Weights of a small transformer language model.
Training: a variant of SOAP for these matrices, 588M tokens, 4606 steps.
Each number is 500 + 50 x the weight over its row's rms, rounded and kept within 0 to 999. Layers, rows and columns count from 0. Numbers have three digits each. The size before them is the row's rms in percent of the matrix's.

# layer 9 MLP down (transposed), 2560x320, rms 0.151, rows 1930-1970, columns 0-79
087:521495458574531465574469531583584491497471523446518580389545474534518589530464539420519535476565437539445502491569521552432607498436482511487471506589463462571494591546573512467526518556457550455425483516460595510444433572561499525523485525
092:508473482516461556429550474478498511502499543532536510534558454457508491491511503582452478482502515566520520496533480516536615442422633482476538446576408482509535463540601418511464430594470512532534582527533552545430523553500546436370448488
101:537534505509398492418471506572564483468538437532504452465558482592594465541503421410452521463487524480425438572470517432514453515467529615479478521468551568505563486533459523575500537559518522413474438477520516499578547486476480542441480470
095:520434477473467448568555477394560398493498515459465468502521519513533497475527423457415551527548523519395439519482397539496508535478448491451494499515634487497498520547529479481444557553494466524461511549543484458472533470436553501571484443
085:483483607498497541440455411472524536490523519491633486606496563466543462473474469528515520556488554556476608508482543511492513423500498532459524372492592520579475439481606476530653517467482403576403549558501528518553554524537582544469413437
089:550526496472562498412546542499485455439537558500485399480553587516467540540433506478471519489567541528519529533514500476525540484443429514508489489531480540497472512416498521522552533584539535535522562462433534467532376518530551547511536626
106:489420519520434539404602502443486528448473505482513563480493430456601452459517523404482589538457551503532566463596549454538504485486541495516552538559528529460469599408499478462484436470510442518570518472493500474524579478478573542486503497
095:524464591576418495492500542501483517384520479507428458534566504421559487508382449471522578585485590463513541514560428510476510531502453536499489426519511558418616465425633438440525568513482419520525523449486473511480450499486461418508396536
098:531603481534467501525532553457560449478483477543445408559422439470472538523514487507390507541577383468470507482477535582425527504532493437496575586467525383536516468531494509475509528465445469607484469455492469464578442440439481480539542599
116:514571502514565468556428445501494543514500551444449560580495539514495634458567505462552465482446540525517389524541489481397456495583455483439502487491494498526503456531519478514466525478596428530526560644483502507459473496535426591465429497
100:467424525474426544452470503462523486580485511588494450488473534496625399439449476454529505617525498548472452472533445433487503485528587572487458470436526583477495465562565634462475540576534540477535547461454537549495472533566520476502487466
101:503515517428456509488463550455513520486497498429553387515402486534552506526529493401489527501486510534365411503510493488568492506451505561452518628519494519552572433458499433494584491445490451509525510443506524448398492560419473450523385470
088:447391475531435531499537486551533564508576487484531590481567415457522449404449504486514472529461498514528540470445559559495612504582476574471485425488542441503587457427449501484419449531400445437458510554491485600548543552581469471516456431
110:475512511480569522490488447475474557569558450549487489561515481458551399438564494353482537452528472495505493494506500510534482546486487462560490433444506585490445527473456549437628471552526519482533564475530453422516475457603565584595516387
100:521480560633529505558477441463586479583500393438436501534478558446460464502471537505439565552483549553501459500533531485410478570495485494518530476511547417550456535458583507563478511580471505487500392515492439479590513531474546543465472575
102:546505536568461554448439535451514537502537528480568577515496493618501592518536472390473469402504481564527399543532536637521531451538496578483489573376490459512490416424530437427493496479495475500485513428508496500554520490505513518483456484
083:542496471506595531386444506499391420499416443579432548503504603451447509398485523477543499419484489502463466475511515553464455491514511583446512492464515566461484608488522510538493514450461468548476503441573546502482555653497550544484563657
098:464463498519524527513546501502476562461511462494435490504491435499516520475500608421525445596553439503478502523511498486494577461480503532480450469432545470589485466624482428546524568446542512472504400504430491475509539467508497501479539513
097:423508434462566468422496519503532482470495562462499482512495549604567419480395514482487387485527454480500518523549480525625519457552565436546453627516509458467477481494498518623456459534502403581460438492483522471412374453564503429517528534
111:484520539546528507484446562485453477509470512522529430441514619434499583494409483427442541395521497465474527569522467520518387496417469482574518539507492465476545608399496495529532519595523545447559547565499455413462427513598385481490573476
093:425558502504495547545575539460473569473476566434455494532610593515490539537636565565549409453535537526527512524455563417487476503582432526511473512430527424580567516447454593501520327475498443492468530496527482508540441545511538513465586525
125:437518528547509530524502509558516572543516505468459497431463550487463464454505549510446623516440607521424553531469418542587539508554382550547576392452539517505527488571459514443486448500588470497499506418587448390431428538504538449473424493
094:481513466497469494513467523430520462446498525479472565523503435592451518558487507492553521454561403510551437352519489384533493443571453498489500506432512551520461521505598449524554531469506497583454465561558514475487468510485519444594519469
111:580503488522579443523463492600563558493474390593516454590554538501553537486489414524541468450481440571467498543473463472517461582510563499409459509431555424452506423518504505508596503497479473613548571461518551496441490598530505500522511517
110:468537530499464491491464545496523505472598489458536493462439556425420512547569524508578500483484449583525494473439593480568515593550503554350506520522483388487655439463537480495445497536496507460509469460476545570529613573473469547418365616
102:469446501448618532393480453560510543366532498436494521510427529537472471503540415469455453555506552448461467572553499566423472417473500557587525531599505443552444641532475434521526542537428528508537493456529460533533649554595529477440477509
099:471473537557478571444485435413445490483533540481419593574489471551513409443502468438509498563535535550472595579542493531534587481513560495465572518473514506606457478499501480506528603567495444544522486601471557463482624452585469519465542517
105:486496510473469460502522490454422456559538472509508503467529454459541516464509470477499460528507424490534468407573491545522460479460499514514552512422462465581502497440546479609563491508546479526441434494467484497474499536481538429565517542
103:648562484477518557546581583429466513559475493552433488462486465615479535499559470554623593447484501443597505393510474499489489489575526471589552605542495426446523521611531518415532468486470469501438579483497513522513499380409444479568485463
104:543554474541503584573501512522585625461560556495516531548587445488434540429471541435454467586516483582521543506522578479465490454472534459523571468414554439482429505434492490471472533469485572491477347490642570449398400483562493493564528541
094:497480401618461569577489530548504452560492556527586540481467442560572491484523506525477506476447584443509378530555458485385512508480540490499416448472450493509466423507462576544553401592475425557576555462626558558462466456481506488527490499
097:539462542469469467522555484539488430421425481557507593481493542491500507489533587528583500483564423472531513425464584460448554435437535529525390409494361478515386484516477429464442507488492500518622548470538416549491476512502459510546477546
086:430410498504426481481447446513524539474454474518450523530452484457558560506384464514453467578542494538487526548543439480478518598524455451530496454440534343469525502585542461501463481494474547569521514552535545409473463505452458525448399563
103:426524516525502548418444362501526455523452472413565500491505441423490543484494516457460512490547532626521547473481465442565529428484485536467567578573466578517456510443514583434592373524588520525501540531485512527443459489561551482447371566
105:556437461455502478486460489460520549458480458499455432538434549539497573455424561438610465623375449486509525477477496531549513559544541480480608387598499521376449457598482390603541526588452462529464493535440548457558412436494530442381474498
087:503517549478492547512362424425580493483526591483480585493435505570497447466400512510490531400487507519486525511516440543454346460423542518571480567476481496585519508496451512461523459647513485467478485527435525460571539530478552564431489448
095:459509576589467512542544521479518486528461570546468500547405601515496454474538603467497550460447415511501548512509459438458457502553502477538503500507493478494464464404517453428635484496402522399434602498542481495436534561499460430388546488
097:472572590541497481511474512530551537484534565496493441541548498472523614571476510414511567474479535479475470466471485411409543511534499471504519558501573456464499438542472520453561452488499488480461429554520552487488517580479545467457501517
103:541503454563464538379492426511559451402527431493487469509460547435506526496553513557556465624450427463515507493479514473544599490528485449492418473508519515491453478410520427472498483486445420473479487566478522467531570532520504454474432506
103:499451556481533566516490485483511490447474467455477431517540566481462440497389527399442529456496599489531504465481381530470458517488499527485542448409393558460523569469507476577574511468476644542461522445596499525511466491554526524493474529
108:452518490426567568447549493513522495480569409557570504462534547432518522605485461462495516504424457477494490449525477511507407525477528488477526534514508496502497410556412504546561472666445537478483460551458399505501475532549523501519503517
# layer 9 MLP up, 2560x320, rms 0.156, rows 1931-1970, columns 0-79
097:475545454476540474406401442478485506606509489524509484655477522547529533542386489534576544459494577524473438488515514574479539541554450437419466399636408483532545541556536468465572604440380509492473577436536484507524499430594494497488469583
096:535508440438507565521547539519498510551429526478553496435534450472491435448500454581509585563442493494519464421608511509502427499533582516441602436421493482513554496467542458517494469567431475500475471498501490507479549519528529379571449435
102:480608480569446546577617470496430502476470565442641441411424371519448489466472520445504552541547589483496432463515519611584505493453426472486417507448524497471570453510526528564565459589501557456536445476494562512492518522444533448507439482
091:455486435533452433473561459500483571500543513494459562522558500509560524444517546505427512516508517422538642492457445549465508518465419459470524486450505513549433557521478530455500561383504530461488510507532480492562371517496506573583517575
085:469540471444436567419519437535476525441508554502475485439468503473546459500525441467428476526435550546557515430495385496517549584542502459537531473515494553542526505526511535528431438439451410437533524471542454549382436521530439495451527456
103:563427477557531470503413549375457496458552452444521544564585477614550542519495499487480528528518620400525446501562510537485435485485489545419471532497439503489515522444503506402568416493456399498510461454465497540495467507464536523506440489
098:502498494485517432515432508430470403378444571489502380544402518510511542582547522542463549473523441448511602546433440487470536621569519470459432571382435464527543473526390562501484442554513521513502454521513507486436507495456407438490450541
100:546466455441532521556425378523457545480471557565574377431420574500541439483502493496460512505488569562544633479504515486565426533499420431479456473493554407478435602492539424536592508517540503431472412566480488561511589430539445518538507455
105:542509460421576494503481510576521475524499521474527510541516544438522507463503501441451469477421489462445521457527355514390393510596546460471493483487459460512461450478471518546585502362610488451552460530414546514426553538514454554489473567
099:552542423593522508431583516497438520436535501486410485466485461536445574514550413548379459509491413467476528503490562521493448572501508401497487423527398551610467544450384504400544535463532569500500470496440490610456513511485489468457536510
103:523471428499579436583508503485526452505417538544496454470579506421480526509493562500554398449532519494561457585622500466451477514508508466512434538437377526488529562536502509545476460570469499455570438400481533489475480523411471455523559444
096:479458494486489517545556422458604539527541515591460489497466512453604550469556570511455542533440508461595482526469506448495442548434508497477518496535497484465485553561479475498500515452418423523506588573520474454459473540487553465544465563
106:561475534554520414481529467528454415473475492557432510563513527481481415448535546506498560426587399484441466479448520552457559506535439464502426537524468545452487515422406517550595595440451481511538565568565399476526390498531530423550550519
096:513553491495540531374506544528496436419416497570522565438469466518450498550533458510504526398498511442411507570574466521477451496483423473505480521489481531477487465506446546507489459550624560482517615514584561472460458549479455523543460474
107:485452477434490460469617463587494503482472513507589492454484461633500475515565443541450510538411545484535502552518546545401463504534471505521477443410525413455511469461518536459513601498496532523515552457501510533441458604474468522484481446
094:521582509502475481545571522513558485496470455429524429500541454509505460507498447514458455411615534485487551496545521548531490518576462453547454524454528462616457536434422445512555465446527498549532522506578567395479426443574524530598562542
092:538515500463525473489441427535527476525493490433530440500466564491488463514501451507501593433482528511521556542485577518507460505518538584477611559578482582422566572413516602448477421632515542565468498520508501533462484509486488528483506485
096:400534565567412548487494504534504487596517516625471508453454482497463572446475528509456457382515528509414498500467508536442497484473483525536524483495582441526530421453589474469454364466557543457452495533548525553530494466476515565556546526
104:409389543509495503589503486539542445521498472490583541521489501480399497472487449448428462465623554501500467518517485482502517590428514554473501578467607531475485563477477481520499443478492524511475524469569459566535445498459513397587444480
090:534433520410470461541486482532549472541483405551466468475511507473494591518379504492647621448520425551552468471478535473562430523452486568456531543559430514465484493486442469464489573549515478540502485430535488490558531552498484400506434498
098:492489520473564480575532505467535510464429632471464558543584463455528537509455413467500477566518558466516337473523502486544506522609466491528497459480515490411510517491528501450428502526495447588434523482456402565455507484564527520458488483
098:573488524480533462519509535537459465574610562493536481520481473512464549542454517445503440559562588450616506477422503464514474446400509601460532483440517583508535514455531507565533529510569506445415578501592532485505467536538493431581508581
100:500549472437519416415576502444467605470422477562596457448521503425450508506473513502548523535595568500510461509468512546505473441442567554383446594404502416556490505526404535458514672478540436517484515476570492547492592531565538552435541407
102:388471485432407460542495524531498563465558475494521534494410588531548514477457514457469406460490486551494503418472490494463440465487509441529524506530482407514668543551505490511380559458479460509532497582542576544539485552539447451491482430
102:512420523489498452564486480482487472562389537531581484555447466478399464520452474538612529485500542453515518523560642544446498494512447545432516549472594394542563569475512543570428444552482447413472518545467412479377434448484504511508439546
095:395492538566549456427445371473478533449582474525524524408487444427515454536474551603498487407576511568605513516484524541517521505507408631469447491498541489499466505457591491666527477428549582455463545428543480536471494480496531540484493510
101:431551446509517462558481467459483467520546511476531492478546501498567484507449459488593430516516465532439549450475560518530516459532569506432523517403546493453559515477548556523439571428473547488357486460489547478388467534459589584511522521
102:536450497445481519564514619515401489507536479532470554408443477528416419481537470495453480452544485635490550547461471500521512532494396410594476426471460557497445479480520495461496464387477500455461526387423552571541465444433408505547536556
102:370478505491461512482500505431531527592482519535470471541528515540467509558542658497533510561438420560501574591528496549501473457464558458516501492577484387491504446563627462533493565564407451457523530328461447496493500450505506527491492486
101:543562511454416590515330556482509499496502440452574412529487509480462502468550544540459517506471548436488499464551482516512529395470531405363518600561605443473530526499434419496579503475509526532515479512565556485587448554547604425482515479
100:445502580532600562417480593393523433503384560496572415541523555491456514478579515497489524606428458525564613540478640484471477435523397590471480475520433514418440467453404549532491480534531540503476476483595579581517480449529494441470510345
097:400495558516590490448477571490578436554545548481490467535478572499483647545508569594510541509450516480597395513449513483444530417535510464432500540466501489578507546504442530497527577467493385459471520490523478417497488497419483549473518432
101:430475409450451491549465574500495530480560520489474481487521495502566543542550483481557465621461504430397445497472490515470525456449479541570446510552571471503563490454509535598506428461507498521554475485573455448605432489553483601618624445
100:453476483439488490526493492401497542516441509476548429593387517520570528487412444484563519491484519523478535445510609474436631516440473484510500490543535464475478524514399493543490511444498627387514568414494544567499564477423454446501492523
101:480564568379512437421420399592510426508469504482510557544536627526588498519498518473437529436484475518430535492599560496452454563527422455448499517608568453533509555423448522482471450480504466478451443499466517465566547463455504493539498495
098:520522496543509590417480502502452538453538464541467523556594549464438498429583517517516529525436542437557382545520499538571519429508497474572488483419506487503514507438553471530564470379554460517516451431525523494432588516621489518549481478
096:552436528534500409428500479510495488440428599526584539482495538424516445482484480523453454437546477539513503503560519561461518476446496512542406488485464561472482458570381564499463511524545545488465549479399500493516557444558443511561487448
104:539570472554455466467590439424477416440581545612453561499530514576500439520497559560505428539470485554460503480438412556483393491578467509529502387615459448492473536544507541561495529552398515442480522498558541555489446555453487466507498478
099:535547457462535488549481444511397467536536577465487438533528545547465577499546490523485421520529456519530462470493508514496453569522502499512456470469483489506510486494582479580438548533517524463494525500505403408486418568425432378459517485
108:432585466470565521467495472480557474477494473554519500478511582483520379493495507554631592486607495462572472473535575555519418508514449580427551590484466463444515483476455523584535543505525526518439507450508500492496456524550493511597516448